{
  "n_layer": 15,
  "d_model": 256,
  "n_head": 2,
  "n_kv_head": 2,
  "head_dim": 128,
  "d_mlp": 2048,
  "vocab_size": 1024,
  "activation": "tanh_gelu",
  "norm": "layernorm",
  "norm_place": "pre",
  "norm_eps": 1e-06,
  "positions": "rope",
  "rope_base": 10000.0,
  "rope_fraction": 1.0,
  "qk_norm": true,
  "attn_scale": 0.0967,
  "bias": "all",
  "tie_embeddings": true,
  "parallel_block": false,
  "init": "normal",
  "init_std_qkv": 0.0382,
  "init_std_o": 0.0474,
  "init_std_up": 0.0546,
  "init_std_down": 0.0546,
  "optimizer": "adam_hyperball",
  "lr": 0.00413,
  "beta1": 0.9,
  "weight_decay": 0.0,
  "lr_head": 0.0077,
  "grad_clip": 1.0,
  "warmup_steps": 259,
  "schedule": "wsd",
  "decay_fraction": 1.0,
  "decay_shape": "linear",
  "final_lr_fraction": 0.0,
  "batch_tokens": 32768,
  "seq_len": 512,
  "doc_mask": false,
  "train_tokens": 357100000,
  "steps": 10898,
  "dataset": "wikipedia_en"
}
Each number is 500 + 25 x the weight over its row's rms, rounded and kept within 0 to 999. Layers, rows and columns count from 0. Numbers have three digits each. The size before them is the row's rms in percent of the matrix's.

# up: layer 12 MLP up, 2048x256, rms 0.0546, rows 1864-1916, columns 0-127
# down: layer 12 MLP down (transposed), 2048x256, rms 0.0545, rows 1864-1915, columns 0-127
up1864 097:496483501544479491504499505501496547501473490500521473527562452475500515523485483514458465500480496557474491504468511526439465535520490510497498465495508506451472533529526540506512512508531503507518499516494496498516464485509502527495483501480490543509513499482510495464521556507495502467529496464484474482490523537511463512454505521476449474553532478475492480505507522516506497460461
down1864 096:525501537544453518526461470445529472517450537496521524532484482497540482497503550505470517479524440536507488474456512519511484520472507480456508498471467541489490489497523465476492484469466465511529479540469479530496478480504496494526534519498554469525497512503517520508458500514476526490504451471515476414518478522487476474482494532481513485489493518496485475463541490493524477539488
up1865 098:459522501444456521528503510486489478528492474485470476489489487482525524520530483492507491503499502520503502451492553533516500543499482448541485512482511466502509507470553517492505554470524473502469546479521543522502536512502499498491454483477526501473505486516498527471487521520476504487472476491493530520496550450490498523514537455512499523487504488505460519537518500491507484508529
down1865 095:533450492542520516498502464476542514496510495490452492500497529506508503492509508504525506488475492481551507510465553498478514517477460509470499528451498514535469469518481505485490471475497526474491502528499523497505489503487502477514538480460462497489545485530528508509493512506475516528529522522505494459503445438504511482478495524515520454502478512483532485518519523454490520454498
up1866 108:508519518485517512510498549506541501483459515496484527520522474537483490476532486513490517488528460536525506500542462506454499507483518485505491518477499479468483498475585529508514476508466456478460533486508506458468457512484510548454489507529478503513489509502497465530521497509475480498506486472505507502482460520506507501513510482488481570541506519510507478476496557491495510498462
down1866 105:503499518503510469513474491506553507480509442509486441456445520505492479485533480487509489542483490508492508501510511494474525503478563455528477503471558499465470524504526521503466470513517499504482517482481497476501488526497499477523464508523503488512487484516527470467460462509499513516547523509467547509523456532515519511481508459479519501479514470449465500488477527528490496549484
up1867 105:538546512506504486491483490502534479538503550514466507534541514469511504492564503505482487527529460486425520486500478508485514503515540486483520500527540470531490532487476519543486486538489554493458488522490518520514507493494488533488491552488539524464458477512490486526524538442520445470455498462448472495477548560507499519520489462487454522493534481545505486509513502539506488515480
down1867 107:542484468464526522485511534502532549499481521459491518482463448523462528517486504499477510499491458482493513511523526515497533551507496472493487501537536493527472523539509466507504563494475483512530449471448493571480529468525517475461481484516526488535486523476481478467485479503473513524504485516520531572520555509489489522544504451480537484499452481523479505483492493550524499518494
up1868 093:469536470501505501539471504530456483496533547500518517514499479520481553510476549552495459500501484515476445474525530524496478461537517489520487507486490478499529504461549470534511490506482500534536492464542509526471570440540535495429469488504494526506524497492507505528537532519502525512466490504499494516490485498518508495495533494504517487516476471515515529509515489499468484484507
down1868 098:446457507483457494545522521506495520493512446473507506477539453528484435519516493505501533507520508523502472529470495496510545520475516508524493470493448487505493470463480503529514544480479532526485470499497469496522470507489523511512489444531444497521500467537509503457489483476491483495476497495452491552484527508481504478500501508519490498482509523509503472451479515444511503494496
up1869 101:493484486517505511513463524505509511536498512485490488486487454491541508477529535511510485459466474544501480451517529488494547486526503522466506519504485481484546486490554518534502509500464483485442532527517465468496506535460484482518447524484512488531489517529511495497463540503514510513475480512489537524506501497517528521542489494508496551500488511505489477470519507526474514499508
down1869 104:493530507497471465517503469459532516478497478520484507473503523514493519462481465460486498503490533485512483441488497483466531472540499520485503476499564528490484487500527542499493507559479514524473503500498548527537522509522502530561533499490468476493506438461490479514514499529458486532485480479486478457469504488461471478498511481505443507502483468468484464501462447510530567479527
up1870 100:481527488446514477478470556470472456547476495491515472513515483494523517511537492566516490478478506499480458489475528522501517485518480467500501491523568511505521530506532534525530549500487507517469548495508491498447506475514536507472511494536506513506510517492488512506524491491494505477515519538501488512524482440508493531476519506542544489489471487500496559510510500515519500508464
down1870 109:533446526496495494484528546476517537513503481541481543513477473499541497479551494493484505531511485482511493459464509534503466531492492484555439511498473500502520531518530494507479505508533478458482513515483520476521529493493531478512481513495479499492501519445487464535491477481475558503492491513496484522547514520471499531499498491491506495477487513528486492486504520471523503520485
up1871 101:524507500492492487480500518535522517516438509493525457518482494535507545491480453503538515538495504532517522483478508535508478478521544478516484494522489466504504516521508515536488551479509464471494516523510475544546464506517497485494459496512526500514496457535487500497536503496513463464488494537508478498496497492530503508529510479512486480510505462510486523485493505534562515531469
down1871 095:535468498475536509494506534472456465494478557505511478493515508461424503554508484464493508521511478482495496430515461500481494506477518480532536451500507516505497527515463522503489511496490484506471472489503485529523542528499476488466505492540468428512468497492522512483502484499493530516458485451521534517512501521531507505483480499463518465508514499520503455510518537504533466483480
up1872 102:485507494533486488499502543473498497471486483461470473510501471514540509531535526493501536488530523529517502525556482517512464515522526510541504494449484500522527463491516542487477508542521507530482486484515516523468491533490499516496488549481517521458530474515557465490498518479510433493505526526476514479525501488497549514537505493492546534529495505522500506504524517513477497451428
down1872 111:449477473498514521510508545513542490506526491511495518490469512483529501521478481530547509487476496522467518493488510474489524474465504483482511462501493493540486488517501524516506497497503446503476514541490509530528498524532501532518492493505471469455522472514500501500506509496488497522491528547502504543543517507470476498503478497509478483435502509546514562506497494492489480528470
up1873 096:501475513518500501534472501512494482488514455490452504519504531473522495477539496485477474503463502517509488504515556466497518427519502481549490483508549491492504513493513520518487498477523489485470479487473544523470536474496487484518514508495531526513495446498487497532499473496521441471513479484475511539462514484476530518514506489476500485456495541530519503481468506518522540525524
down1873 093:506447518500527502462479516530523508459512498484500469481544460488518447537504465479496514512506516534515467532501481488469519519506491542535508535495505518520474549539465474512511531489480491478495517480532485534537487519460492530529511503507546493477503526513528483526515485530545520419508514493497491473536489516513510492474508494475497522472465543516505483507534481502548506498532
up1874 104:523555502509451489488497526472508560542498518453494525524512470496492538489445520532503512528501474495479464521505504492503510465483503554530460469518522506487475525447565490493512472482514510486497519482533512490501505480513491520462530521525449551477492495524510565504517452476521494483482522492503552562498518515530508504530502495496472544536499482485488530471547511499464512472474
down1874 090:468478470482493483504487447495472474469527462467471483508506512469463472454512476536546550491505538510520495526488513501513527503501517518502494516505488488519500477519452496518523505543519506500531499562477458461505553486531507490533498507478494497535489477431499474502519540525509517488482518527546516534502532488505566480463480532502484474503489489367502508539473484458505486525522
up1875 104:497526500522464478525536542455522491487524485533522460545483508484532482490532485482509536478516488523489479445501526493487506490473476478486509522442526532465540490470462487513480507478529491485519508512447485514443479504527512502483485517490473499475520488470564533501510549473487478500495533534491534511507564504523525565479482473495486489466491490557553505476473533486495483524515
down1875 105:498493490492562464540513507485462511497553503497473465432484531520500475538493449495483491526508526498505487489508491494502493492526498494494488487537502486481488505517541504466514512463497500490497506520502487514489545516514495483520486538475552534455479517538467496486534549503479538541508513466486464493475526531527511465530491508508546543499555467513462474471494482448496497486511
up1876 102:524496539473469547553446513459480508558487520464460526496521493492519501483512554498532501474508522522515486488525536526489454501532531494514540491514479494532510537491579495457468536498529466506481492487505551505515483491538528493432501538467503508494507447523494514493516482500495463490513547498514499513490498516497519480497471502483515506535489499492469532501547501543490496463453
down1876 097:490506500505482544446494507471484515493529515485518479505500463510503473469545528470497559507518466500499463491540476495489497470493502493501507478493457501496503505487449524524479513522502482530485520556449473535530516509515502505464510464541494526489488506485527494523499544499486483518468505529490551531515542470493483500512500492505482516473446530456547494520514501557506544521501
up1877 095:497510479489492483509473502528470529472453515483470447523539467496482501507495444469487510496500462466496517465478493487475489463503558512484491516504460549480437501453519514500481508505497502459459522462481487527510511516533480496512487500520524485521479516532457481533499487488514513468484513495495533552529521543528484531516521521496468540523531464500488459447468503479476499474510
down1877 095:545534496513504500483487484488506541504465499473495513484519536512549480529464484510517525494495485515493473512457493489500507506513511484452497493498541508481523515499525517499491506518453510490478470533537538522478493533519514471505506508523493487454471543502492495483525498461512476520533541443513509511472542509518477431533511472487530511491518502510540473498506453536479517491510
up1878 105:497543468504501458497480522490489484469498540520488477492505465499491502509516509507493504500470498505468480477474493517485463533534489493533532492486495517515457472486496496503519501457515566522505475534518506508494500483469531529463458534518503521463504510499516485483517506467480521447538507496508494555501461539545510486535531490512484489496477502509492473494489533499535531515546
down1878 110:512514503509536515463508480504508537547489485491527539483498500502521506498467525522503511495514512501523495534503484469470498528519525522525486462491486523480553489522490511423517457516497531483486481499511513473446529451504519500519499498520484475491521530461493512528449509474512479471490483509501523538489474531522477487509468493482497477514482458578514485511499499506452506480471
up1879 103:498482507519508495546541487491491472498494502530500486498504531461486529542494467494461506517522498498479477496536502517458500494530517427514506507487492483534487505496508548564498504480519523501482468499541509503500511458500567527471536541521482505524441508508485521489545500469521497508478446483481547533513510546482472505497515493493481459504491514547479541472537505525520468505499
down1879 111:487481504487479526497452506498467506497516466490451509526462488510505506517475537528519480498476477506535520489499502525459525489475504489533528535507587490477482484521518478519482508485444500553507460535492489444464559485501481519545450506530514507480500497511511471515510427507490486496464493518509457532509453493470498538534483493464484480501491439548498488510432517513529503556523
up1880 103:497501502566461495488479487425476491494483478501485486466539517473493487518522516515512494497493485487482519471481515536512510507519500451533502515489506451465515471483529489496510508491511516469508511480573477478530463491487498548452524537509517483498497510514503529477480491482481501474491497482461528480519524569537489538545507450553461524488496516499513541474492530504491516523494
down1880 097:523452485458484465515512462516491514486484486483525498466507521470522546495501548521534513537531534530485504489475452520509465517478470543510482482473504466535521444499520490490491489519479524491496523509497513520515486516523489501575530467428495518457516522456477526507513556477529510551504485478509483417488475512481520463495489527517509452525464493519496549513524508503476498497508
up1881 104:533516503518442503504487519489514524497483403482494447498521485488550489483532498476523508512475474497502507474493534492504485510484543507515499458442510486514546543525517513522432481480504496508476468497499493498473461496526526551512480523487512484472507451508516495486508537485489484516481524506549494501493494465512512495517497523544471485486484472512510500510511521522499484490495
down1881 109:499498516464490543531471515465448498507495524522529502445490520499545494491516486511489494530502490498508514451511491514479491481508475484535478500450496524452476530504465466512548483524473472478494485499476499519469528490483468474502502494494524502505499547519525542565526462487489466496475506475538532505505466532493552503540513525471497509500497523504490489524501535492512491465452
up1882 109:480556507476517477487483553511549493497485525490480449547454472541538488474473475517562519522474515523510489491461494520460458494480460481512495534498500483523494492512492501556498491505515463512498500449516565495493496441509507525509520513502492497508500509491536543510523507488467517500495499549500509507537477502526444509496483502503540499462473476542493497518490527506464514520487
down1882 115:453468510499479507548511488497501534495587484527553536464525521480516492479513504486517513537500507498506489482462527503469496478495478565529536514484493527533516533517504539478531503502526464527542509495505490467478514531496492474491464498478450501497544454532473482468503507443539501503487514452489491535473510504504512463531509487528440483485499552523493498485494503497492481502542
up1883 094:477471504479497507498484467507547517521494469480495482464519517469540495513503487530497494542493482541477476515453477517507504527493548454526537505467526442493493537498509527505492564520456490528468536513559498489567507517504496524482485527543538497498501501527503518492478504536493489463436487521484495534478497485477503488512519529539490518514464505514524494539507483466502549499499
down1883 086:525449508509492454532493480509455532497510537524517486497490483501497477505507500490521521511520491498510491505510493481462488493526522514518482523502461510477464455476503487511474478518558484487492440493505469520454499510437566492489499511472493534502484519466517474465532494514521546511492492494476499506505513497582488521530505529483482504537483490490487481443518513524483469549521
up1884 092:480522479510516523531522548486466518530433523507529500473491445488484484504486498519486490548471512464485456500474502471518557496476513492472569477479508524509494500491534478528493509470524525484510498511514484474542500487497523494483491519505516489512522501514495531517513485499492541434458492500536523560461488520481475519508512518470446534534488518503472511489514503501490472490514
down1884 089:535463524498522504457521490554518499505540456493511481518426517499512502449488489491468531450474498555520516510513490482504491551500467528467454531532557459491529522496523504503488540514516473519466520482493531529471476451488503513562479466478558549491499522473506513486500509503488512506527487475474500490486507508511483497500467489526509532500508471445498505502504542516487458485488
up1885 096:538486523470506497486536510488475517574468521507503462528521509524511499494481520485531515527490478516541487443533515489472512494506485510514504506468501453464549514448495534503535475493476489510483505538534532468490525515502514515493508512508476507499498504483515533537511503490505507514480492504511532492541518517506481559489512489487492490507473413493479508470495483492500475509479
down1885 096:508526489519513496525500513495499487487472478518456520533493492454525482494559517518470481450501490471471502521518510496511516470482465520468537511513518484503462503533518507492478512502491547519522556494524506445534500480522518517498502502518492502455554457500486476501491488482454489515535467513506493503467496488490505512519487484486484486487498501504467517499523534519515529481493
up1886 093:490512517511493502506494454497490514502491445476497472529495501452518500507487467444563508496496477492547486459540504543505513497470515485453509548480519528484491462534480528503503507512504471466507479483459482496531513403473496514484466504510506508518442466479508481516515501491470522501494523497487492500483538520532520517502509468504513438490502468488521477494505514493479524516499
down1886 093:507445501527511470473479500501560494457477494553516549483515492505463496558510532548486495499469489505521493485473532480498510521481516511469505553487532534550543515491510504500519517468506560469476514522525501488538548487519488515510503519517507467491488474516528522520494520537516501489511493484497509484454494484480505501541517479510493544539519519513509491498496482496524463513499
up1887 105:520525474483503449474531516483499524506493532492500492508528491467462511502506474525507509532537485510516489510559491501439441498541482486493539502468518486474492480551491526470489522485529481466516500491484533501492495490535513527504494530478476480504510483493549500481463527527525477508502550524540519503444494501472493487509543539524509499541509493508455507553508526529500514491483
down1887 101:533499464496497489473473491500482515518430535512478494470447501486530527503483478463450512532548500527468529496534537456442503493510513492521501433506426545514497505506479527544474504483468512515520524498521508515460518521507483503468473489463515498503490485539461478491479480481478511487467462509510515514522499466503473532455484491478538510469463512467530496469484501501528520473509
up1888 092:544536475500496506580545491482476508507493515464493506511521485519477517513506497489528484486514534476537469514523514509532468486481507511483526542503497508492498480483511524479509587489497471506485490498469513506460524448524443537488514497484531545490446486554473535484497535509530535475463501510502509483497507517485508493534476513506473502489481523476472476513517486528530486529513
down1888 087:490515485513503497479538539504499533514495493497484508481502508458466453462518506491535490495506519470519517529509498495499507483487519441549477508485498514473508479521479502440477477494473465501501500524558437468506477533469534468519521464491490479524547532490483497475481470523516513487528529495477508462487475477556506459477525559531506538508498466474520478479440468499524476469487
up1889 112:462501503515465484507525503504494484531473492497489494494508526472514498484503481521523547498503438525502525493520496498451495515503529509492458538483490474522474520474524539493489531504474536455448515472548490456502521524444498535510530499441519486492494498502531521499492564506507483498532546519501522499535571480525488505523468481558530500488453461516491505480531526500524480504526
down1889 123:475478482514511502497511491537515500514511502435513551491476487539493536494547513508449468521496502476495530460496484490485481483499514498505504487469505502480559513527455482517486526521509460500463499501489500475530503500540508481509496490495504474505451487472500542486506529522470467492487472536476521529505497482494490525511515475495535498529536497571488508533502511499523514477529
up1890 106:517513493497468483470483531516476537487494474514511504501552516500512491546528450536468523511479524503473501497498563514501510494557527454512515529454530511503499475472505501520502548521502494514483452519493475516497489507528506549525491518492512482514505502510473491509491535487484466499499520470496501497498477517496485526488530500522528502498518488497481549526520504516473484513500
down1890 112:536536514483509549497491458532479536504518496502535507484491450473535451516456468497504512505520522469445512521450516503473491522482484505487533475538460495505507501498479487489473488492517459568526502515486484509513508526478500507484523495515533539514504493497496537540508557460486476501513525518478509459523517475509494534497512504531498503507524522475537485461510509504489536515484
up1891 098:507539501473443487466444490451481549545497520492460455481521512493561469490491514509478480483527506511516490468490522504505514513547522506498473500494534496451534475454444511532525518545526489510500493539485471465442534507515486520532491492553493519480503527526503499516527504536499503496512514508498532529506542501484506511512483493504556473466508490500463479523525482517514538560478
down1891 094:497486536491539509495493512491511507543470465466466544489493531480485532407442484470481471524487505445475513492528540464487496533520508489508476525495528504515483480501532472481522504455477514539473476522495511536495493541478511540457489486487500494484489501469479481484466495543510516521527482503494499518500479519511506498529505504508476502495485499481510528492473506496483486507539
up1892 095:502495471526529481510477510469509520505520531464517478511528484512484508502485482482528472515515567463494495514523519475524485512500568482552520520516515507545514504463506498483521485571503473501455530523508524469522495480509477509503493511529513529484514483544492513484508515492469462473490495561478509481495504509541501512481479454496550490467481488524498550488506514551488475476509
down1892 095:484509474480538544492505458498507449515460494524525495510451535497466502535496490522558519508494484531513463523463499522508463534476487506454488479483543513496473523519480540520480490507424510502499511500497484515522525496510468486534476517526490519488484500497544502522524467474524513505497461507529531392513549473477484517484514503461505541561507523531496460487465474486450534476524
up1893 100:499507526486509509522477480489485486514428497449505503508481440528531462526502494534515489525532474530489520496523492542490488528493489466497495509522494479497478549465530559536505501547469470509503499501532469477520508526465491510469461509521471480530482478464503513518529514523489498520524510551485470492510479493542498529534507542506490501517488478524454481506481507489518477506495
down1893 101:475497534463523526505528525531478525529497484502518509493484512532538536499472495495480503474520479524502511527511553511465457491543530540478467461535456498551502506475458477575461504499526457519483503504482471523500548482464459483463499508453499533461485448475538506499498474506495505488472462510485472506501506522485532482552527457516534506519497499483538494506493500494496501469532
up1894 102:497472478522489517547483512476501516529490472516528487501557557475483542518538490465543491466514484500464476459503527481527503541478523503523521496483536484486482512514483467436465487483469484507475549492550500484526474483501499528475482550516498476527475500499538515518516504442522525477506517484492494511478514543485492552518438492540461517520497463529530505462509553529537515477535
down1894 100:501483562500508467497469494498556490475489520550535544489510494468493467458496491514503489508560474508467484494507478483495549500509472489527497526527527518514497491529495492510490536473482539488510513470491474517525528477484459477524473514512485486520490490584513510496459501510536494476556499454520487471497498497524497470501480537498471500541529479505511505493512433463535515530495
up1895 096:477466490496481500490496485475449508509475486492488451493549529525513564516487513495541504503509497546519531482479528534475485440531498462493481541494552511520502518490487510528493491493493503496489465513518492496487539477464519492445478526489516540499489531483522534498495481510506466475484497468490488500450505540531460512505537475511501512478548499498450506484498479493477535466503
down1895 100:510510525532484514468503487520497524517472497500558537496468488478547479535473474490497492528518481525516504493538497484481485522513492521486516490498496518521504494481488450493444491485501512513509528487516472500517505485473517469532494528543484530485520514505494463489476527473510543456494527526530504520496523473474507531514489527491546481494476507531541538464535529504494478506470
up1896 103:499533494451536538515532460488504532546515525469504543528527477483531531480510511476491474511513532511497507467507484529559465466511522481510506498509523427552500488449515544527492496535548488521521481490489508488507522493465506509459508479481512495489488483482475528516497511472437511512461484533477468480484479529502512506552482475525504487485505514508489491505522527526513522473503
down1896 103:469512506532506464571494481507479483538526479469489510468499560533506487558501478544489491502505499466489509528500533466492456525484508531483470526487502520533498497478491486494500531467539467469544468459472522526513518522454488512485481539502478474532491518543522506506491538491502488477490498530510511449487517523520482516522524463446495501471486472527510540503471465512471522485501
up1897 096:507510476456480474507509556504502481461489454480474437466541477491531524509504487485536492508533471536515520466449470509521517509533519472530474506476463481491472561475507535502533519543533510486478457474489542497499493521519488532487503523498502487520512471507520530495539456501482506507495541504513526506473532497528513485474510527543526514444492512488464521494482544508499538539519
down1897 102:514507518548471485508508461481499516502470495530503498526511547501463487499538477515474527464486527494477493507520513506541507535529477485494499522483568458448495478488494448502537514490509488488498530572514496505517468523518551501523509475495493558496520490459487473462527526456550494504490449506511513489482502548487434482478487485481504466536486495543499522475515517505505469544484
up1898 097:472516467485532519514529516499504519520485463501486519549521483482480509525520521538506485448486498499494501501542506500500493504485487501540541502477501558517481497519483482498465528537512476510474483506513458538532515516459498580502515534501496488522503492475513487565526517503537463485484569489492499486476487488474485482518509491536521485467508510524471507472532500493551491470475
down1898 096:542492504516516525517540485550514525451455521536476474455489471527511486550483494446458480489535490527461501501472493489495527513481533526507518516502507469514512475500485515471492442472519474478513512513498544439521494512511535509484488485494496509509516494531494484491497520534494500514505499522584445491488482517519506495517517503472524490482492516541505501506463494523500488495509
up1899 100:492482522499496513498501489485493500502511459507538526477519453476546491510503502492475469545527478510506515462559524504453504468488522503533454483483513522480482528486506494508510526528510501498487532486524479484503444459485504539495514536518483514470504488471501473511484493512504520511468531514441511518498518517492512498502438497487505538495500521529491464484481581513473556501495
down1899 104:468480491523499531506459490531478513511513493498454476487455540519458541492541473502473538500501503479501481487524502483472507513502470493484559474507495511510519499506522517523495490508489545493493523517528487486541510512453513477483496515479491517466514486547555507506476476503513494458491533553497467529452484513490515510472472497496535508524503539538510497536538483477463485499484
up1900 104:486452528520481486495468483523549531551476521471503459505516499484524502499467529496546497510481528522473467504508475516525481545544510536501493505531505483535493472517535509511460526520529489490512461466503461499518525546482461501454454509507512495497493466517520494522518490516428478525544502537505513510484517486471522503522517482540511467511480501497496478503463502526491484496492
down1900 100:505478470466497509486523498526506500525456506520476504465522478510495550479533510507485531488500514482501506482529502462476471507487512486499532504501501526458490502491514529488515496495474478530509497493506455489492530503457508507503517519498494521490500472474511488524455468515522516463543462491514496514469498493492526474471524454485532488536505520487469454550503520512476451475494
up1901 107:541494499436462502496515572479528490521491482507480504521551515513496505504482524516585511459500524482472490486486511485483518481464541490535501505492515503480473461467501546513471501485469498480507487502450543503441501511432477527480479568529548508508506472531501532491516484468517499461536543480529515495497528495530532504501469493527522489523481504530510507480475520523494498519515
down1901 106:482500444487499532478505511491514512511479501502469516509544475523509473511470527499498533490461497500464498511473496518508511538526460536509530462503539502461476488554504502496517500519479494568488514508520493467495466529528507488490539473484500549461471505515518437483475502519473546489497484527513521529518488474480520535504514464500505461457510482469502452491463513505503508509475
up1902 100:490497508505518496517494502492533476505519485515508528540513518570500507492507530492483456528481529546523533498484538500468494447476518454484476537477504488504499500496492502528456492492503502550485502469529535500474513496526527493509484496504502508464464490508565529497518515458472448530483499459497495516497512518432479490508493488524526473471502501520535506472464488528510501497448
down1902 103:519488456508475523505542497494447489506511483546500518479513503508517468493516474484481537535478534545486512494504481493490501510471525490472516468537493507506475520531477499485542503522523494506518502501510513511486493559513564492479490481489463485538512498484491517507532468514477514434512496563478522525497493519510519435495493459517465534463476460549498530522451510536480495498460
up1903 094:490528494477479482557529547521522479510504531503542509558537487553510508474457496468500496489511487515452487500548541504510504476477526516513525487491519524471474496475491530531497537496485494467480470491497499523466491463517492495498459531504525487490502510540507466501501489476508488478505487521515530518515525497492478518481493541492453487457503505517519549480514520546475459520478
down1903 099:466487465550504497499481481500506520512469543496488495463491478513490497526484498552472506460464522508526465500521535522505446495486476481524486528532523535484480519477516523457470530555529519485477497469462501497483530526497473446493496506502525519537480461460506489535508488501465518518452516515508492513493504505465484518495489483498512550494488483590524497471474525497465467489462
up1904 101:491506474553500537507495543508480489524520525496493502530503486513520541490548514505504531481502489528496482477496548496455500448547504471523516480480515529492472486502509502518445459496527501512524446489504534524541521524504499502457476498474496524491533510480487526564500526482501511455493547461425490481505499556507489558532537465503523487523506512531529476507491494522524537505483
down1904 101:522518489468529488521512499519520469496474519490522499486502487462482456458520523462511496487489468492479559514507482472499487504498472556481497499507527506506533500491509495523502484483480499538501528520465571501561502477532511450499517443499486492489497450498477502506534468525449536530493511511500510480496531469521484488508501485471494471499504480528512488447515492543509496526521
up1905 103:544516472524472501503472536464551512460464492557511532504515554530480514494517520476530507508496510496511495480504484466485499499516501484506488522470561517509509471514501509526499522467489471482510466466523494500486473526473526517501476549454508482502461481501530556506487536452506475497465488497473496491502564502465504527491507527495510466488443475532550512506526492530476515497527
down1905 114:545487513466522518523502535512511528516488522524483497517459530486500517507496435466565520497476449504511513481516493500538463455485504510507486507499548485487538500498474499490493472483498561496494500506498497488547551556483484496491517468503457489503538496472492488487520520578490476479437460547521514500501510459466540542528523463480530515485505510559500522470528489505510456495498
up1906 100:514504481501482456565550519455442480520476494519528482492524495490523554505468479524480449524508491485492522492500491516490482482562521499518560482562549504515513507479517530466504462499507495490483494524509498455522490455530532478458499514507505486454486506505474481525484555485482465538507511494437498500521500499483483509515525532496487506498477504538474509526490497472510490499492
down1906 102:468492489481475528510525491508480447472510478525495506498500509499492528510513509491471456496542483429518555463515511498502483486514487500492461579528492516467494500504501501483521479463480518515530512504476498537509439484502519531509490505525486488536492517512416471516455451519463491516510500509520504563458484492499514478516514487469477491476474495496459475547539497523512513529524
up1907 099:542495534497537476515501511502531514529539461524528484481518504492508544515499515502510481487483474525500505500524478475450508533504518471460492529466502480512519522521540466506529526517531475504468476492501492476474481488514507479492452467494514476496505484499555488486494517461494514521502499537490503497497520475460481507519534529517486492543534513517497530470522506527549522493482
down1907 098:489519496506550494506507465525536507534451469495509504496510501546464508481495515469458536498507500499527484507507496474522515512492479485516474527519470494498489535486509493512476509543484514514527510555450510526505536475541508504454467446511495498527511481503488555494490493489476553494472499487494537425488516493477459532545539482533534522464436523528497460461485475503461465520522
up1908 097:495500508505501503464511524504482521503470539510506493538518544462507522508530483498528520519505508444508440490500513565473473503476557464492488525536493494519479475523528509483509541523471537471471515512486510481493471491503563488493472486503517510477481494485527554490490481452475520465541473518505511486488510510498499460494495518507521560497501464522468521484506449505584479515474
down1908 095:532528458469478479483516494492564495460498487476482491481484406513517538478463500448493513498507475483478523554523484481474500484524454499490490527494511455515502489495461495486521535498511532527480531512485470534475515504474423494488540493497516527485521532506509443484499493498517505559502544496510472499497498455515494501539508457484500481502512498467543482533505516561513513481501
up1909 106:490521528502465502512493511492513489525491488504496480467507491523497486560489469527499481478490534542512528516525542460498485467567523523497495515518501549469486506469491522492470511509491465454457522476481485506568505491478526500470490534503543487520490467526471517530522535484491513519497506542471471478495478498531480513514474499511497488478498496535495476493455511520483524500505
down1909 107:527506489476534497472502473495519489502479490464481508508490440555495500433499503503474487471539488457494500480478495502565533524508507518555471515491501483493554545530490493485508504479485496520522475544466488512497488484527468508451494497448483478463532497481525526492554479518470490505523471458487478468468490498500477509498464496537490509462526510519494478470513536469508506472488
up1910 096:538494504509517504515479484509534483544511529498515456519501499471550517504501485494497489505507494556476536504512499496479469518539495523464520512515475551499516517489521488571507491536518470464471474501513533486473413482516490506481475483511485469499536499519501488512531473478497528485506516491511524508482469519523454499501486493481488482512496484525462521503502486474518476458488
down1910 098:489464504483481488499464490533509438489461490471491494503521526501493523519490519474523561501496511461536500526491504492474485465516466471502539503540481454492486504542492478508535512498472514516515503517503468500479505542479520494528534492474513501551554491591476483501547502546534501510486495486520494535481515482504512498485495506476490518487485498546496472486446484509485538485524
up1911 100:526547452506506506550450504491496491541488548512454491515546482488534563523512506457480462498475511478456472515483503501520500500487485541545486506519490491487467489481517498550541496493539486535470523463548487539509503494493504551518506529479543493513462485469526470489516544455533497504461504519490521506494511496496477536497487501478462470499487492499503491479513506483523511480483
down1911 095:457474561481488500506544488529515462468477462477480540486507532509463483503527501475476552519519507492519460492526491489513460478479505512517521515454476495504493467534487524473474496502493496491501465477459494489492490523445537465481541515442468535507511520522519512515493501528549520482488487466577482521505518513507524527467493491481528481508485492546521500481489515512481454485486
up1912 102:525530508448523515510515496470506551490505531502541499519474458464540460508530435480490487516502475526464506479551505509465470460501542530469494554471483485480483490452558513516489499564499493491479515492481495482499476481483557525470511503512491476481525480475527474515516508486517490490512480500511485542515505510497519516542490505510482492539505513516523549514481548487458528467493
down1912 099:511504487450519483530526472506530517510500501507556496428488497462492495506509459491504526543504516535488493518477492476476479520490518530471520509476462506529490491508466495510446504534517509521525528525529518486551504510554477482523500494499500492506522502487510537491543517517527513546487477481509517485489478452496510516454480509476511498523480499448477487518530447520505535464532
up1913 100:504488517510474508524502515497469505499475488479476508486517529560470505508446519531516484530472490529527427474531489492471517486513529504466521540488511526483490538455512469479498542522496502493455466501492469526491473509486503476473470526485481502515509500552496525516507516469465482484465483446509496498495522502515499524485498516477493482521480457498514521541506469483493519569503
down1913 098:493513516498512519459482472521499521440549548534548548470503465493447543509482496480480528469486484481466519513460488498494506516477492506474486504503488513524437502503501503502498512486558553508523471464494462500568515476480498478469468472491522475501506438466505494500523550499463492498497505504538543471488503496500536482518510541517441521487516515520457500504506494471541491480549
up1914 098:495538507499453493509489504470495491524498498521548508497517516511454505492529483494545490487476468479529514484527543497505533500497532496514518540510509472504514444485483513532504472514521493502522503489489491486503446482466510486455475528548526494509519499504485458479530469511464470462497540513472558564503519455513501525536516500489489470563462492492518525518498520557491487509499
down1914 098:428508478484475544475502503459496556488510474465504500530480484538456505479434506484448510477553508519489507510454503470518505530491494500522526517489491493485532531487505484499489525511503515546548476510440513483507500511502475498489554482523518506532557520488503521493480498551489490478501523545520440502521500488463502502536531505500523521494511489489514508474507490523491453492487
up1915 105:489498521471511461506487551481510485471453494534480501506536509466542503489525506501525497496445496543477529487436506491510565522481510470505562518458541476499502490474552497511486514505488523470434485493520504519524536488500492507563488520509557533521462501507561480463502513491470432481507506531510512494489493491451497479514495511486517514475492514505494538502488496526477455486472
down1915 100:521472551497525491488479510519539522488504529516523483483457455518527530431520478483504532499468534536525498536499490552535490534520550481490511510508515520515509491476499514451514477498494487482457434495516442478463522494500533482550503503510509458511549514474528500512515471473477474463531497488524476541517440522462535523513492501500458497477506458446539532496473500473515481518460
up1916 096:477501531556481528554502455490524541532503430483459476536551527477532516496553543512499492507538475509483473505539555486503495533498493479519502510489467502475528533480501495509515521465482437493507515488477501450485527477499505478501487510505499458469512494546552511491521513515490494529497502526481518503535513498496510461534493539506513505501502510511493533541535532484523514530479